config.toml
activation = "tanh_gelu"
attn_scale = 0.125
bias = "all"
parallel_block = false
lr = 0.00104
beta1 = 0.9
warmup_steps = 428
decay_shape = "pow"
steps = 13120
dataset = "wikipedia_en"
Each number is 128 + 32 x the weight over its row's rms, rounded and kept within 0 to 255. Layers, rows and columns count from 0. Numbers have three digits each. The size before them is the row's rms in percent of the matrix's.

# layer 9 MLP up, 2560x320, rms 0.0601, rows 1220-1326, columns 64-127
118:112103092125187122094109107110098109155143125185118108081205082087132151105144131152084096094149141148135177134122183141192124150127156147141140117152143190157104147104132121113128131099159121
099:037147127117103136057167146154063111152076146156145141198118111145096154095126164108069191124146110102164137165096117114103135143150140145089166039091196127147118134111177183160196156059157173
093:127130165122103135082123162125106126135163068144150172100164128091082124153103125112041157164107146120180137134101158100089119114114116128162108099096137111159133132111133174122172111068128153
111:109136097086140140106072114163112116118144168147103104122127144150108108134156084109108134123087153120139113164075123101158130163129143096099173111171109109127081114126135112130173123116148109
117:118110085126117139117051191142114087135145121123158133115118135113160148111115151138079117167182109103116147137099163095131150213116193154113158106155115059139094073068180117059117113083162148
098:149157084123173105107133163140107139140110112156172101186140083123099085151153084087155104132220117100127129126148159140149178154038175189158123077133082162111090132162140120144152130128093114
107:141112121126145120133123158180092082147138150102149143124179000134124153112116149081139112111103008120176175089128159089189150135135141132152133099132157092128121114052164127132101171124118178
098:098111149112107128092148096110095100125105127152139195139108083126081125133104051169108127096194139139178124116100093080080118126053176094165142068117136112111081100108146087127149169067147120
091:114099174099084138096146110101085120149131105143155147091111087094131086113075074154091158074158103117173148127056142120153131144049118134092181102130174121142108089065152024104120189144108123
077:110097167133111155037149149134037107132129104127178148157151065073108200126166108079106156120133109141145116153097144059091176133146143162124123065102157080128113128084163142161122132145150156
115:093169103147133169117184115128107120135113167156168120101148066114101161106170146114147192180090048112121103099128158157115245109195122099103098104142096151139133116078163157095125159095143221
107:074131100096081131105167158110096155183093140172127146093114137072096177149132093162135131177168160125115125147108094147121134177126143108099157116141107111151146058135113140126135116161132112
107:117106172074042166106071093110117082128095145156119171190106104136126148104089108078108117089200152121148130127060145129145140102110125122091157117224185075216130131130096137147136177121131136
094:141168118139191140101133108116101108130106115093137152150108127114135090106091128127116080129018101105181161175118059105060095085184136118145129093077165130085067120075095072144129163153139180
087:084078105093142159088198084094074077122126138117138198085111096074098151146141107170092171068137087150156172111090135118114107147167151103071152100131164077135101109117110119088157177034144120
091:109136163131131166091124107150119126107132118155218190142131097096091137167165139108096127110101095130162150155087101117115129183148171120076131107108166128086116111060130130098199183076105066
096:097172114159127097089103169091096104136142087101122113100099116096122130109109088146072109108180109113133143189120133035156151141125196141130146094144133130147056071053124121107073152118152188
093:099137117103101126095113132132089117158147125177137168101183056026092199124132121181082217142131130203153114153122177101139162139117157158142144139134160136154089075092142156106131160128129151
093:080081177154165098110154110094107140119176102108142137136165064056137167154141143093114094075186078134129147189094089103146073167114137107168117098177176152137101094109124169110147177125109126
112:092119128107124128104113042108104139165185123103085185116211121075116111123081089160155082132112126171156121142133123128137137122153147117129128110100154157130147132144125174149152111105140124
120:072125206146084116108144049046115139108136148109138132124157107130124096142101159128070086158090149102196176195117116135131100124184135033095158106081220150117089155038113152140147188135148132
083:101139144090107135080148135119055133148097146131174140145148108085104187120113081121126142121120096145183140135066158091149151124089151119111159042123164114157117086082160106130143145061147150
113:073108139101084087110133079091119128122177074122127157117104082111109132128113145146108121135121160122153159139135101113156117175121167080153106084134175076125138134144139125144115193054125084
106:127133214119071140081142102110089111148118125118140155110151039084091097143128166103068120094133051140161135159073113098078132156155116131155185102073163136157111132102152122149103171121147198
115:121098084123143100099154098091092156132152118143109176174089125075065153172163127129063161151154120145145125163136137140147171163204204149111135089106106124103148145124142184155055162102124175
095:117111135080087143064149074096074074139117179179116190147147096119087124143167135120094132107146085111157174144082198132128147115108164122123133092140167126186110115089082125098123245085137168
088:129127130084057149076132098132090104129096133142164125153188120032087137133139126076154151154120119162158183190058146111090132141089182064122183077165168133107084131100096121115165129140119127
107:072099122121067187105083123084120093135099158146102158113134176163105149164098135115079144100192158056117120132109197139134099156148164107152163126101140118181140050120113117112189142083137129
092:121117158097065142083154134106078105106106081136164150109139078047107146067153142094104171145089106171157187127074189105084151180093146128147144117109155143152120109083152122100092138088135160
097:148101141108175162105145115121088067134094164155169120150164092116063164114108120139148187162141148112180088140112176100118142146069131149120096108167128104150115122096122156111162128132101154
104:110113113095162156107155092145116135150122172120143139085093080124109136140142074122106117101087071155139124156130130110170152127146181135142155094139134161115092107074131162103123158132115119
088:163069143118128118110101129103123097136159191117119125141155123131114179093135157122136165114170112142114125128096187072175090128092132228145148124164098127158122046116154119115145091169098135
102:127131169110149113110166178094144117142112174118180088131078108087167117122121096097093147093071076147172092179116132098174112125139163144152144120054119153126091158118149091106155143096129099
116:136108108128152123098098101123118185123168119129120149104170139110057146149184090120131135121106124141114127115120102158117217065106146119123182125171129152087137100163170194170111104176154152
096:099141207175112153121129159163122074109100083117087171149118123133139153084131147102099165109098140137146089132120107142077112146171133087102127119105156099174126117093139135128156202091226117
085:092133129083052153062159087124043080168099118143144120135125085100078143103139093114133129138150133129153127117062170078086164160110109150159181074155136126157101096093143161134118144128104169
104:117150122192127130104129149117084061101127135103126099129225140079124146130138184102112174133133109178133167179125073133084120160131152116145119117109148124135109142115124137099138159112164148
084:085149185156080129055129134147069067133093104172153127146156109084089124092123167105100108126166101120157125205084134094106124171118152099116198102174157109136038126107137080176149166111131145
080:093157165096112184068206126123048127102146121059120130119119083113110090133135169082133171135088119153185095087075127118100099188115174084138140087123161146122122132113117072151153122170152107
109:139096135136145078123143076098092185152176186076142141116197046135087118177158115158122133136063079155131191140127099164135115094184099095128156085100128107136122173100171161153131115135179146
106:115150154124191161100182145059125122096130143081156114141089061103117176079157072172120089137113103120176127174122104138068132099097097095137092110155156180112126170133160050168105146166138092
098:038087098108135187096144140153089090123104147169133184125195162114107165183076124110079186103127123158169146191086152097159131191094165096149157108112167114172117127116078156098161159039131129
104:157138109136191128116136178174098080098114109158108133079134140173154126100140053076103187125118078127116131114137133120100171126105100098169126096125156110129098146138238123138130103023141147
072:087112228185126118126177103121118149140143121116129115120193109147141085149124095137087086137176145172095222139121131140132131162097177191101133121153165140170114145132101149140186145160150088
096:136144098125176106111137150135128163123072149157164109125070120132145135130152058113119136167195063084103095136129137144123177120081138155184109080148067173103096108111198085102106105070112177
080:094134154049152204062236139127082193118102082147154176125129074128073115150146114100143166109117136147166108139080139111108129158149149127137133095091160145143096121111102092141144161118133089
117:090116088154130172124162132121114095135086129108156101168093170150151121112142119147137161125093127144193061130109108077120118192081100162107161117101143148108121156104163117080199119108111130
087:111072149083073174084092106121105131155117100104156149135145111110126187135097039091145160081099130149149127125072103145070145141136122086154139088123216119167113085130143124111115157090117163
108:146092175129084156112121079154123066104094151161185138091205126147108129176116142099096156146124094123158087156100137165084131110216136152168130103082182135063113164060133109120121180146138200
087:083084153154086114066147102088077134126085129115151135097133046098059162139079078172085122144134153107200123103100152115048117136092177094130146081175133079160101123097100144061134144119146175
109:119114140179113115121109125119107105104125097105177130143115141119083192168139133091137119120143139175126104159117096073112110156089128064137171117113134135131120081117138149076188130103120121
095:144149108102141119130124140102109160149108101087152116122156150097136198161074121135134170137127095156126118190107128092129112120125136141179182128120100162112089129118100074129167145079132119
094:042138130098093159079095088166071120127099130181142134125150115122121175111120107140093127095116135134126136185082160052190164159118111133117144110139176115125087111129120166165134176106161110
092:104126121145123123073142120121091131092109102156148212120112126098107203131086172123074176079175064123178116138087097139124164163130177143091115101105185107141111101081138146103135179110113110
105:145108155162158194103223163138110153087059172120166100148161122158123111107145118104142141105167083077141087100135135195149116106093122158119093086097151157117129143099134070132136136066115141
099:113089098126170135098101142167076104156117121122134090134151187141147192131092124148099106119118098041116129145132190086123144164161128148106146094094204125091087073098128142157142170140116163
081:107090176101046179072126142146076132127137111148138105148151077107111177115167075129121128067102129166119140130006164137103152149160120138088152071147185127170119118107112147093147156094144149
093:138128114067088133077181105102073139126162142127134170091166084088102090092116124130114145074105134197146146121117157129165169124075102175150167115131189147180112121133153153109128175112119104
110:143146207109150193125134125155136167202163128098173109159155168149083146131124038120139117158150135092126092062125138150033119096161104125136138097194115124123144106107137114152127090162118145
094:138130167147135139136159155125128138200134134138142153164186066043100136138150134095102137134092087165150207101080131112100143101094176141192158131146110118124110110085147134122101182132101171
113:098112071175145130124193072107120135152096115134176132099145084085101124150123183130125132159139081101126132120127158065124110184118133179101118116105136053045138124118151152135120090144121133
079:120144162112143116138145115119144118117077146109069101154116092091125129122124142125124112101159082189164111162086096108087159159144138136185157160089138164143129096107113102096164189164190146
097:087130123102146141074141122166087079127110149201145173111141092063109132097079119138138184138166114182182133137072108094086131133108135144149105108098138093092092089123156103068128123133161142
111:128074130107137135122129161158107134204122106131169092114111149113121170135079072147095098122111108128132118183128117116146192083166136113157147104141128127076127075109156145135101151151109180
100:113133105144064091110146118132127105122110126181193151123169101078153099149125151122025178149144139143119117150141155147113125106171174103168128127063156110071114156118119196119144156118178189
097:130213094155163115115133147114129141079124110146113091140110121134152074160155092110107114127126134139128104159145121144115157155141144040101104127138139132104121166100156110072136104041119177
110:090157197086093170079082179112120144098156087185154195155098085038093144107097111139139129136106149205150118167103081136158163093234160139176132145080103148085109152126090151192153183125157124
098:098122146111133129111111101102106157118166134102130126112120083145079166181141107129064101143139085085124182118137088079122154092190122095127089113158142089139117148088161173166106121050166244
108:114104174122086085091130046098096125168165126160162229116131077114123172117124124121107128081154137115119184115087132109143151126115103129081157110072138124156121137112148185125104147166147082
104:138078140091119122089072071143077125087151127131126226086158084139051174121088109131132110160144141132134175153134092142069138084173103096166103072150181102128082085162111116150130197143174156
094:131168133082126109056137141144087114197148142163169187121144148099121126150141157137119153150067131130142137109076127077115156144132121104176119125089129130166089058066137165123141188142122147
114:132168126109126172088148093148122142149144113161165173172138129153158108122071061122131136054098142079137141129118119150156148126119140137127127117100184111119118148108138129149164193122137115
095:110128150112096154099176126146083156126120141154159205107088108063079135118131102104134178136117137134128162171082122102108145115125136127097132110143154132126125115069166124102155148152167144
089:108120202153118140099113133089083097154158089131183162127149060064117103124100159109130086168125089145178201181067136136119118098119149064135114099111182105142096131073157146111136165125141134
093:110137113104085147058150110153048101153145085145115162161102102097096100107156112132119110140100113131138152117098116088125178110096115141169157096172125095161103089099164107141085129110121137
103:101141102136145122091100181144106070109146153136137208121139067099059133116124099118140153138090069118159127119109075130125191107151169115103102076111200097086095115125140184146113191092182151
095:122135114136126137075168074137059098149112131117169169170155160096144149134136099124107150100109108128133137122109174102102148136107154147106125090135158114122096074084178102112139151067129160
095:124123134118137156080150155091082074112085123180116161118156130117105184073099162108112176125121132180125141181088204088150144132079133128138151106136135099159107041085110152132108156071104100
085:093128173148108095065163122145029135140167105108128154108187150082107134112055057106122147174122137158171127130089163076088174134118080071136104123120186118128118089087138202169107119093117185
102:093096144138147160062136090116089080153115148131117150135122129126100138149155166099082128090110146064190145143116183121179145121154105040089141096135174074151058153072098185152125140118166139
083:093089119119116132052145153118063103174145103158123127088155106129104072169104141120097147142164100119151150161071203078149135178045118077140163087140191075134110098067136210127145149142121122
094:108117136096167127089135083119098137142149077135130168099129043107145086122103091111148101140073089122180170190095084129109121117149149085149125090133208146137107129135159121109095163140139088
087:103109145151081141055168163089068154149104120124136188088153140078123161115120152098106160136162147120112156164074111094102123159108135144141128101112135154106088088157159130115115150154106114
112:124118177143082114125116156148122099146164092144187114115143104151126115144100132078064147137149128087142106150120155103150120142131132133111125133135145200142129103099148126159166202103107160
084:093122093116122172016181133116086108095103151158178139125125116127109154137125143134065144110134111143146146110064142141150167130070154111180122113107124132127090129085138130135104209092122141
103:126135104101107128103145116078110115133099050160141199152116105072061101106147151139136107181056130215160135120103058126099116129089137127124121122190071108126104128141075121146091121119096075
108:128147098114144121100113127139103125098125170138134181094168151133093121149131114142106160133118113104162123095123082107100150085076115115152091084143087164099118120150139116098131137113093095
090:110111144139102119064109168088078129106147089095136175123161129098149152076062152144095168145122109112166157112099094106094134167108142070154112096126158088169094112102173097079097165101130089
093:112121152081123140057116160149044088129122071151124145175124065075099092068146073126112091049113135144175142192072077111154197125114136101139127080142178125153079098120093113136098167122117130
126:085153103162097168110134168155122084072090127146086167075130189145164152105132130129087136048143181131185108165048124063126115163113090117162195134093142112157091027119147139067146180081139103
093:106073139079113145086152173102099096163160141140130154113149084097131189119148062112094130122134139166180157113112134123130214145124155062157130088179177064156088111080142170102120177088135131
081:141091154087100179132120156122112134143123157115121150111231089159065155096171129137124174162024107156130119115113125113098114059182114094184105152128104094108149091138120070119126197158181194
099:126171078138143125111144134140132125140116250127153132077126109167138107103112089131089135172157032062135089122101220140174184100169180175121105092124095142153127127119231109128075149147151208
099:116066152100153152117112090107141090081094162131161124133108109110131171087160145099046132106152149122177122149076166073148111130098156149140117099125154163093080145073122118136201127119145088
087:112136181091123122068112097079084121123148089111184164135142066075095139123089140122067067126117110135135159184091091092099165140165218118094160092134184080117092061062114114121124160091105115
103:141071145159155141147131161163123140131122190103154128131188090151130136097113086155140103134150026120172139146132138125136162098090173154118075077127147161116076097118228135084110126132146183
095:126113164164076133086177105060087128097080085072153159149117110055151164131085133127065199149110098205188118184091140113115141140126163102121135089118162061089112136058125105051101131059138149
135:143141095109130147114154169134118158127141107110186120136115138130118124122164096093066159150133138141155120110088153131124135108182174099157114093125133102177091128121168162059157139166135171
093:100183133072086156076092108103084138123189096107155182099181098042133124167150118126111092100112110144136156135067124030132187138118151099133195108116211074150092070091113164107169125102155115
108:097184133152141090131101122119100088104105136078163185088166110044105162152123109093076112116148106168133146163147112085116180158150158082184101119090112128156115074129151180090132140073149159
115:115120136143114133118162082093111089122146146108122121171068158149056187088127066061088126115171091142169092136105056147084202109127144136158106081170157105164152097166236134117104169153102112
096:109139159087090115091136140127078056109153074127157146093137053101102133160170136126104157020088135186131130097116144139116108146146103101178189100102154151122135117086126167121130151072149114
092:093115142142093150069096124131069138143134103155134160105137086101130207096133162139087066143153148121157153110065171131148179148145178136130106090169156093180101110079120134159086128125117111
101:142137092127169109106188172045125148143153113168134080149092182112135123045130034130171174113124139159150111094131104138110112126142094098147117131111096161089056167116153103083091149172096136
100:138143171125094175104147100149109126104115183150123098126146094093124100098153128134165121134073137147155107139028154111107134161060108113089171091144152114095080131163143084146146088134105112
105:091054133152093119062066118149093122062130160120080165108134115133051165102128128114126155143138161137117166118124097153111108107115130061119107116191152077165096169163100088140119145086197110
106:100136087096115147124133132099114077220103153186144164163117134103095151089172129153126127143121148180111131079121115089137151129136104140087122120153087136153117056139117142107096130195133121
# layer 9 MLP down (transposed), 2560x320, rms 0.047, rows 1220-1326, columns 64-127
115:057063120168080121140134098090136190078164149125096097180110180200159155162198145115170180116113164126081189130134122104122168189067089153125101139130161118134182120154121186096117091146120119
148:085143147184121091155058138129148095142115177064139029108101132140142126121141128173114043144102148115122123116106193112136122115128078052111094159147136116186129078121102137096170082149137154
079:142167198173092135083167134148082074087140159151155132098085096118122138138124156120156129098059144118091128109154124120127119060176104124123097100136152138135115161060128138097098096128140139
107:135105156101102103133142144120108187174143125149133132141097077103147108127088150095099099120182144163199168058101133097143124080144110144107102089132134137102120161182124141168134167174142172
102:111110102075144139128138139117146103168199113126110114123144188108192174087103050193119197118096158078107154089147113088149089122094152129143139134154163098148183109050178154097177146161126128
111:131095116127099109140147081120133145176134100090108104165128136141077162158090210130101158144136157173159168099149125076190119140166090104097143127160121158124146116137088204151137123208095183
103:155095142171141137106119084126126142197137133121093141188086131107135131108109119099125163176136208163079105137091145165103092147159135151145129171172134177122143166141110159092169109152126123
123:087137140144102116169111104093134157152154133103139094217095106163144115156131135088088130114183144140119115185141165145084186100105135085144138090126119109136104084189114126163105083111153174
100:139088137090115199161148079131156175121180125193158135097127111106122132107135144108151125084141095130134094148084174104148108128155117137138146157051155115077083111097106092051151134144185137
099:125124180108093113199089101110162145114110140092040089099109129115139148121150184138192117159132174087127137112186068147101087113120076058114166177222103096147163145106158073113083087075147119
111:113118096104167120096135120164138089113059096153106161144127179068146129143104159120100064134105141162079123160167181124170093197141123093084059120167180052157082109108123092106116137149128125
091:160149142171108106125144180160125126101081063080133105126192163120147135096159090111087072113169106038125109114096158129157143223135126174094108136153143150125104114128117110168185129116139121
103:140131140108103167125150206103109135131130087142121123062208097182128125076108178122146159149199114122128117121105095147142094119146120093152155120100112135130143146060138150115095085133111083
096:129155078094095168167151132125190128135090099131140157133129151153096099116121120128127134152136142152139077166104139091119119143125064133133135119099113146106076075042109135116145191085136109
091:140083099168140177153124112140161138131100100126186120131103094139112081199158136138089115089124217129038111192161124155091126129120155149140131148113102170141094114132059100172188083157118130
164:085150088123099139173125109118165166075185125135149067133098144113172139154121137160110131102118126116115148108137116177137223111139156154182129176104177161137145145094089192122142112126132094
099:172124111178142118082061100153125194133106089111152135110175081081081107147151105188150131145105130183125172125189146144073175086106050094146134136160158106123079168130132109130134138079196136
083:123160154176116163122175173146108119129162186132124121147153165160112062134115069133048121150105173079173129123135194120099137111114115142133105169142092142177149060159149131151123135162131159
106:130127117100112128177137080116191138129128178172166130140121084055083133112132068095190083158118127139135117103129070154177078127124178203116167144137093159068104106074141131156132193171132206
110:159158145123092160148208112096138110129105184153092176153125101104189162176131090167172144110170047109111145130099089121134143192150170121101126104085168162093141086145160078146109075120126132
127:145115140181079152114113119083097140078143081148218186162123149098102119147160084056147154186080184121092122116123118121107131115143157079136114137123080143111104129148067076108150085112136088
059:147167174142036130174105140168092131135109114102071058035119116107113132136130109124172138125131125168127153117157057148138114140142139092160166053132161071112133104083162131165156186181088138
096:131179116192111121096130096168138145209136201114145105174094089205166127145139162145193114146154132124080192147119109066144102104036084128148117121089117168151117088170180086085134124185132117
123:156097145147131110149029134115109167127161141144163142118124121192108175140135171097078185122137168099065148163146152080151105107152098125114134090132116114156110149096104104133112141139091148
117:185087095128213134135133065185149140092075107090113163087103103223179137131112156195166166110097090134099117115164135134129153138156109112163116133100152169132118124039110086203098177147133109
100:111136167164145160204150104106137122081108047148129134126140099107139155051127106117168074092077119089151176157105149098119179209168156087074155118158149074106117173101127150141095103087157146
094:126146133165105137179091109126192120176195159173099138077155126075091116150136144148172173133096131155080180133116114120148149081155086100145151156182137099084052137164090068150114150128162149
100:158100090062077095096179118094122110144132127065166105141134119079109091089112084128180109135105122188061161132161075143103101058100180164143118126162065193134113108171067176102066091202126145
089:108118167123118108165190113100159127168145119062091157075149087129111164122158134110034105131100157064217184111132127125118176093088114122127129176074175112167116159059107175188114164182142143
112:089140092112149161181151125129162105171122134163149123154102101149137112159135124161093136104107166114101090146113132105111189141091137104126168103135119113089083060054137110084166187088143156
109:117138144157128110125162086158122080138144141187163196140180105074113091087151134155055196115045127153068154113111167127139192140112109116145087112110120157095094119171121172106104183158164141
098:143123124194134164097157154131084108157119081139139126072174131101200182125118146125150132097096115131123190051157182126150191104097103063149116096099163131161162134086157122077147166151137143
101:135166114130175166104088145151127134122075150139136157142142106128139172147162167096122183137164157085099141077125127132176082179109163135190112141118136134148146100140115121160154056106106095
101:102133139115111133100117076173102102158118151088110137154149145165161100233150136136104101082134108166176172103128139158136115119123125145123129152134205087121150154186091108092139153171164179
064:118166118109148101118074125135131098134124145073067156136173112146085122124093120158128136134131138091135111108144148119096123093105110173153110134145073104125128090128108159140127031095122099
086:133075144110124078205137052092147184128160141131070049105109114124166154107159190167095081161155110137122108074150095138112096109187073111123127178147117086158149137091128107108107106125128091
100:079213130111170101109150106113160135164158123113124148145097164071072094155116145143178164076108159123169081149100071108122103115086120093109126111129133117099162126173142160124085184146138141
082:117145097167187124148116127105122143177174134137090091112114106093140191163064165098046110143048111117115100144137125120164132163147120090097138127092115153124110060128120099150106155105142176
089:175082156156142121255153086120214120136162128104112133135123084083143168152167105116103067173094121118062091081117073100114174157126101065168187181122176140141135147151090071165132125110148179
081:164123176175163197079214152111087123130103108072075121158060161174148132149152139150077112156121153139161093135117187102109152147087110124179131124194150141122146153121104140122096122117135142
101:095166127148115138122168099139135027155117113127149141163148138107119147082081126120113114092114086127128084142150174158119124169110144043125154173196095179144152149091124136199131106144148152
089:191182119112119193227115147154160138085102120177112158090118159128152127104145091123056129114087189078116076148121143143126138143162153091131152157083073128099165078136107064137157113109131095
112:110106133125056161127135091108109184187128093101141126175148117041118087148109201156148095149138179135124128147140171132118088132099155127091142100115079176122141085166035158102098133176112085
053:150144000071098139079089115101070098078102157119131133136054145136116120094117151084159170133132128126178142120141085124122130111161113120108080082123123127107144150132119108100064101161101141
102:152138150126151134091132140128168155153124098083112116116132148116101175140049172133214154113098104161126139109180179135187063123131135138084130083118171163143135133148102128149202146172110115
084:204126188096096113192135098119208136113152158158074147132185109153152117102159100110124168161101119145137152121128125140141114153150077100112169213127161165156133152103144148139132135059193154
098:090137145068225106151072153170105177150122171123111077118170138137120177165107094180155117072073112132103076126137141075130067072088101044123118097087115058070131135127207140120148084147147139
085:110121128128086146182113047142173154149141157122125138092142077072146119104124065100142080103128144150195176125119113152127131136133094076133132177145171104147084117084095074136138167086140123
102:140192123098105103086119164104109123084136128136115167154160135114119066070104088126123115079110160085092075134111127085174147132131143148146108117157178080137117088103090065142123129145122131
099:127214107180104111164139131152144110132160112093147168086156112097144117103125119153112124164101074144098136146127096156108141086163135123123137116078099091136141087101141076082105072122156132
096:053149130123172093124103156151098111078144160099127092117152174135122165155168136159135071118130091097105149089112186130143086135112136109122186109104137110133124152135125178077150089100167109
082:131111104119078090078093095121111096149119095146112083091092102143124124117086148162104168139090131105106116100183133137195056107158105115097104135037168136113139134108089151132129088180142165
081:176094131171196105202124156171145095091140071127110097130177090151152153140141126103094104100146129157217111138134095099129168086125119127109191116115184088101117183139119108165143144115162165
116:084129087124151136127083172107130146155097192095118074101130092086129147151136095148132132138159182174096121114127097152138109096101106141130157142208100139185135110057095105147117104148135035
097:180140148116153140099140197114109103133157123090108088175116134125164103027206090139172088105127072068090134146122119133103151180123121094102131096130136107174156115050130097163129095122127123
100:123161047126096107188160113140135121172079137170099186159169165115104113169180101131109147108152181193109133167113150099115165117137083134152130088067134126143075117110111180162136150138134146
075:158144119173160118176115152052149134145099093149086076113149143089122115111123126176162083157098131096113120149162147131143108189179113084121101144144071161142166182127121132149157141128123074
107:105128186158060149121085105099122135081197133155114114139147093143096111131134100100149094163118110058165164104085150172113104078135103118078125140158157123096107116172102062124077119087100154
097:106154050099112120143146155123099123066102116146144133088140084116138103115123206155089104107115120196138131217130165079247105151072103152136129135085151100132104143152100118120129192114133127
050:130124060138160128079157134108110086099157085169185120163098115108161140105128122121135127139095150106066035160145104144086124126137137106199192149100066135077084139108106079169157156061131109
104:094167068128119144134127135137137192173089106169120191165152147109100089146130164139121151084127155112121138102123159089132165115079129128169183159122077136217088124135071163207093093090108114
047:154072182137134099091168132134055097095116181079125147107159156163126137144159141120169104093124106063099111195166143101128148120090142136138138129176109093094147120085116151160082073115106167
100:087092124169124110137120129091134094147102090105165102119087097099135156115166160136087112163115097078158165123161077063088147149091144111110143122106136090202126132082170120111119179091134160
111:134102145154149126153126112130146117041110178122139089158157156100151144156218139092145125172176089097088113136136142159097110101100106148084211086120060139144086126111164091100119120110125128
082:099109106152156135125147129107124104126143174143125127124110136188091164101115136120104129086074190160097091162119104126152081117168099083085131131149124170114123175173091137114118097192138110
103:139028156100094136107146150129127111172149142082123133092125139091079193104099142109183196133110132168122150103119155144183098087129119150112145127110116139149176079122090173104108138211111111
113:065115176154145123095098123078093165150164163076145134119122127127140191123100185134106095189126192070128163168136172119113149089139116095102195099169094078107083099169109149147111084143100106
075:137118102137137091086138151176091134143098113138152096133068159159152151184170156095115145097129096104128138073121179094113168152097113119140133122094154152110101092093165155160145099045121146
084:126124117149120165144125158209106125088128123126155196136093171082126125129102125114150142150118147116166074118116165110105170088156134166105094087126100117095158115138145097161070134129123177
106:158111165076087158154138147124152132104140182108097162071141147107136067100096139146160136119120104132089088143117157123171115178123086144152117146184106154111111083102154099127129150145112154
105:127093177134109105151053116088154147116159182085073111093165136160156157142071123167091090154185056066131135209152131112149107149124138108135148154079137151146126125099131084161136096120160173
110:093144184141126177120122219097104078169181127112123109133174109159100095180147079152124111132150115186091068119101153118086099119065114097161122102104149087161128101127091150156126180109138105
097:134059173117116149147088127133133102137120120099118163148144150090110158161120110055123103179134135077161154143116111090100149102188151063175150160158082144112155100045117163128133117105164131
110:154155141131067132145063127210164149129105112175173133157193118132146122123144084125127186159168138170099168203126135123139146125155132150164125165082120166132070158121127113146199169085100138
103:120176159100108086167120076133117144120132118116118118097131078081156083079156166132032148111125072085100158122131137155137141089154069125098126123114131122140092147115138126142101175142161161
108:106088198124187108144092063127138096189157120122154134150126067129062130127101102113141148184094076107090178147124114099133180097175118082180093072185138139114062122136235179094145146088178156
071:097091126129107101154172151131111193128101148091123116096138105131079173080111127154116140104133124146151146171118130134171110087130159137129151115192072126091139052121122094139108195175100127
100:142118126139130076142100107139145150134166146092102104068150099167114102130145134163175112143137151142072112118136087170106122130187173134101089210095142179100136150217118135125138039169149107
093:165151133154138052181136071112170121187134120127093077069107121127156118093139119118098120143136090125144112155133099111110123117140109053131150146094143101127149131122199044136092169160158142
089:082164178153086108135077094097173077151133198151085111121128156085181154146101070125131147119169147123094173115167095061145143176129106134149088174184142053173071143096094152094089144123151104
089:175099177086116122194072133154175166133113096097078129114194110137128065148126096113063151141126146119051152167145047134110144119210094109130181154118119097177087200133142098149100117177215167
117:136109182091087124186042128193154105138132135115137106130145123080131148106128085147124154151125148099133159189128148099062131111133125113160144158113135141136110145150125100183165146086117138
085:199134163157114104170077082099179145140166105121079155115097143130180125131135140151161129123142151122101191176166126100147131116129073109153160212104087134182137205083159119112111102135175164
092:134146085149098140126169092146100127152159132136152112176184110072132113222077157114152108104153143086127122119150084105122116189090155066116167180160147070169088147164051190119134120131121172
078:107126131116121123134138108165149125087104126197092133149061075149171202135188130089138087135134087145147081160124194078149111128145115133155142131161104089112183116140120106181136177027123191
105:144125147133135103135154156163124128084086092132125111186130114105140155118096203108147093105124113129105155113128118122122163175130116081091128095172159123082133128132160125057102132067122124
089:123099106173119121098137143169117154136171139115119093146137056130139101168092089140062116113131150180107129166121138114173085134169164136224109122151122120116099130110138117108086093119140130
085:139066196135133135132055128105158115087150090138132120144116142120171132155162114097156140012163116138195161103088156114129147144099133143109155137115145153157087160110135175100141068135096075
142:112173133131140097148160114099079094160157163106086119156078145056159139156108072107128164115119122183150135112159109127140102110160110098179190089177120086167101188147119163131161122178158127
121:163105154134165136158137120154136151165181111136134137161094123101080128123126084087243127174120098119103150147146067188081149093147175120142114129135101081100114174044193165137103088141119121
138:172111094152159147125134166161111119198139104095141116169098166118118105104140141127134130149089182141111167142152109163064142046157106148108153111153137134127107172129135128120073093207148077
051:139172100139146106100154075156071085127135121108192087177135182153129067113140167115141139120121095177120119124166142163115130156038135199108096058116071182100115144141094155078100063097087109
098:176093144140121192051146139096141105110047060119119110160107157067110132158169134131131128112114192194115134117141121093071084202107120052063163104118152142111141114119090154103105123126091114
090:113141181110108070118139079108190096103065124228132105074121122165089135131142142103089138120126183136135123133115182112099116117181114100101113119118152125104093140156150181099165154181144120
074:103082173101134139124109122169128098082105108205138130060130114119092110117125089135165130131163168075160121166110114159158135150107089163112152157078117156089124130094119109168102060077113157
106:114196143105132113094088132126120105134114079139110116160096165045082114134159146140128163132095250173121115142130131122113067160135118135118156141152120082113147147184031110125163114119119098
145:123147107107178109147128142156130166159127085173151086058059115130104129145119148128187082144134163118149148057104099255133153117117179168088169128136116107091131144068140180120164090137097125
164:129108120173151124109052157151099123148150178084096128142169154171117140140128138153128204137108179188132182039149117168126149099107054114137094127186147104175168162154130161080138127126148099
088:146139095123158135101166072119127095162095137189144154092147094137101132147146124155090140094099108111166128138129165055136128103146086113103149165132157139132094088067145124124101164109157188
090:092210120163120147138140132099151089124064142053142127126108085157159088144110182146130163105101130118188113158158140127130148105167121075122169138104152139113189122202120125122064177173144160
109:087138144104136132097173140121148090125111183166158142125153167101160161099107187153144197135138125164141131180134069188083093183132103126143138185112054110180141134198077144098136148136127118
108:079111086140145158209129098114190131101139159157142115066131084074117162157156140155071136124104128124116111164141109153195098046197106108115150166106144111108117113056106123113117182103125157
098:122057176144144075167089109108173098108110109088106081148131067156138129141136122132077072159185111153140204113150158121147162105133050072114131185151110065091131135116158120170099129094170092
097:145144120133134126136175080138158143158116176076120168129130126118104123150119174146148105123067091086114161145109119142153174105117136209091141127126146128121140197084150116145164081115124171
080:113141082165152132097154153133099146169148071193141180161127167114121131031089156110132111122107133166131150078144155159139134139172135087118117165139155151123113121126141132149120163077140118
106:172118169116148133155148143195142145145125195118183098192130143061155170128132159164120166148133097112094116180097107146165148145116178166180140136119166167135145123101117171086122146255156106
095:090140149163126104150081145182113161098123148071139120120153093202145136147108107157131158139179135111134173114138204137141176088093140162141144074074152095115144165109129137103160139118165095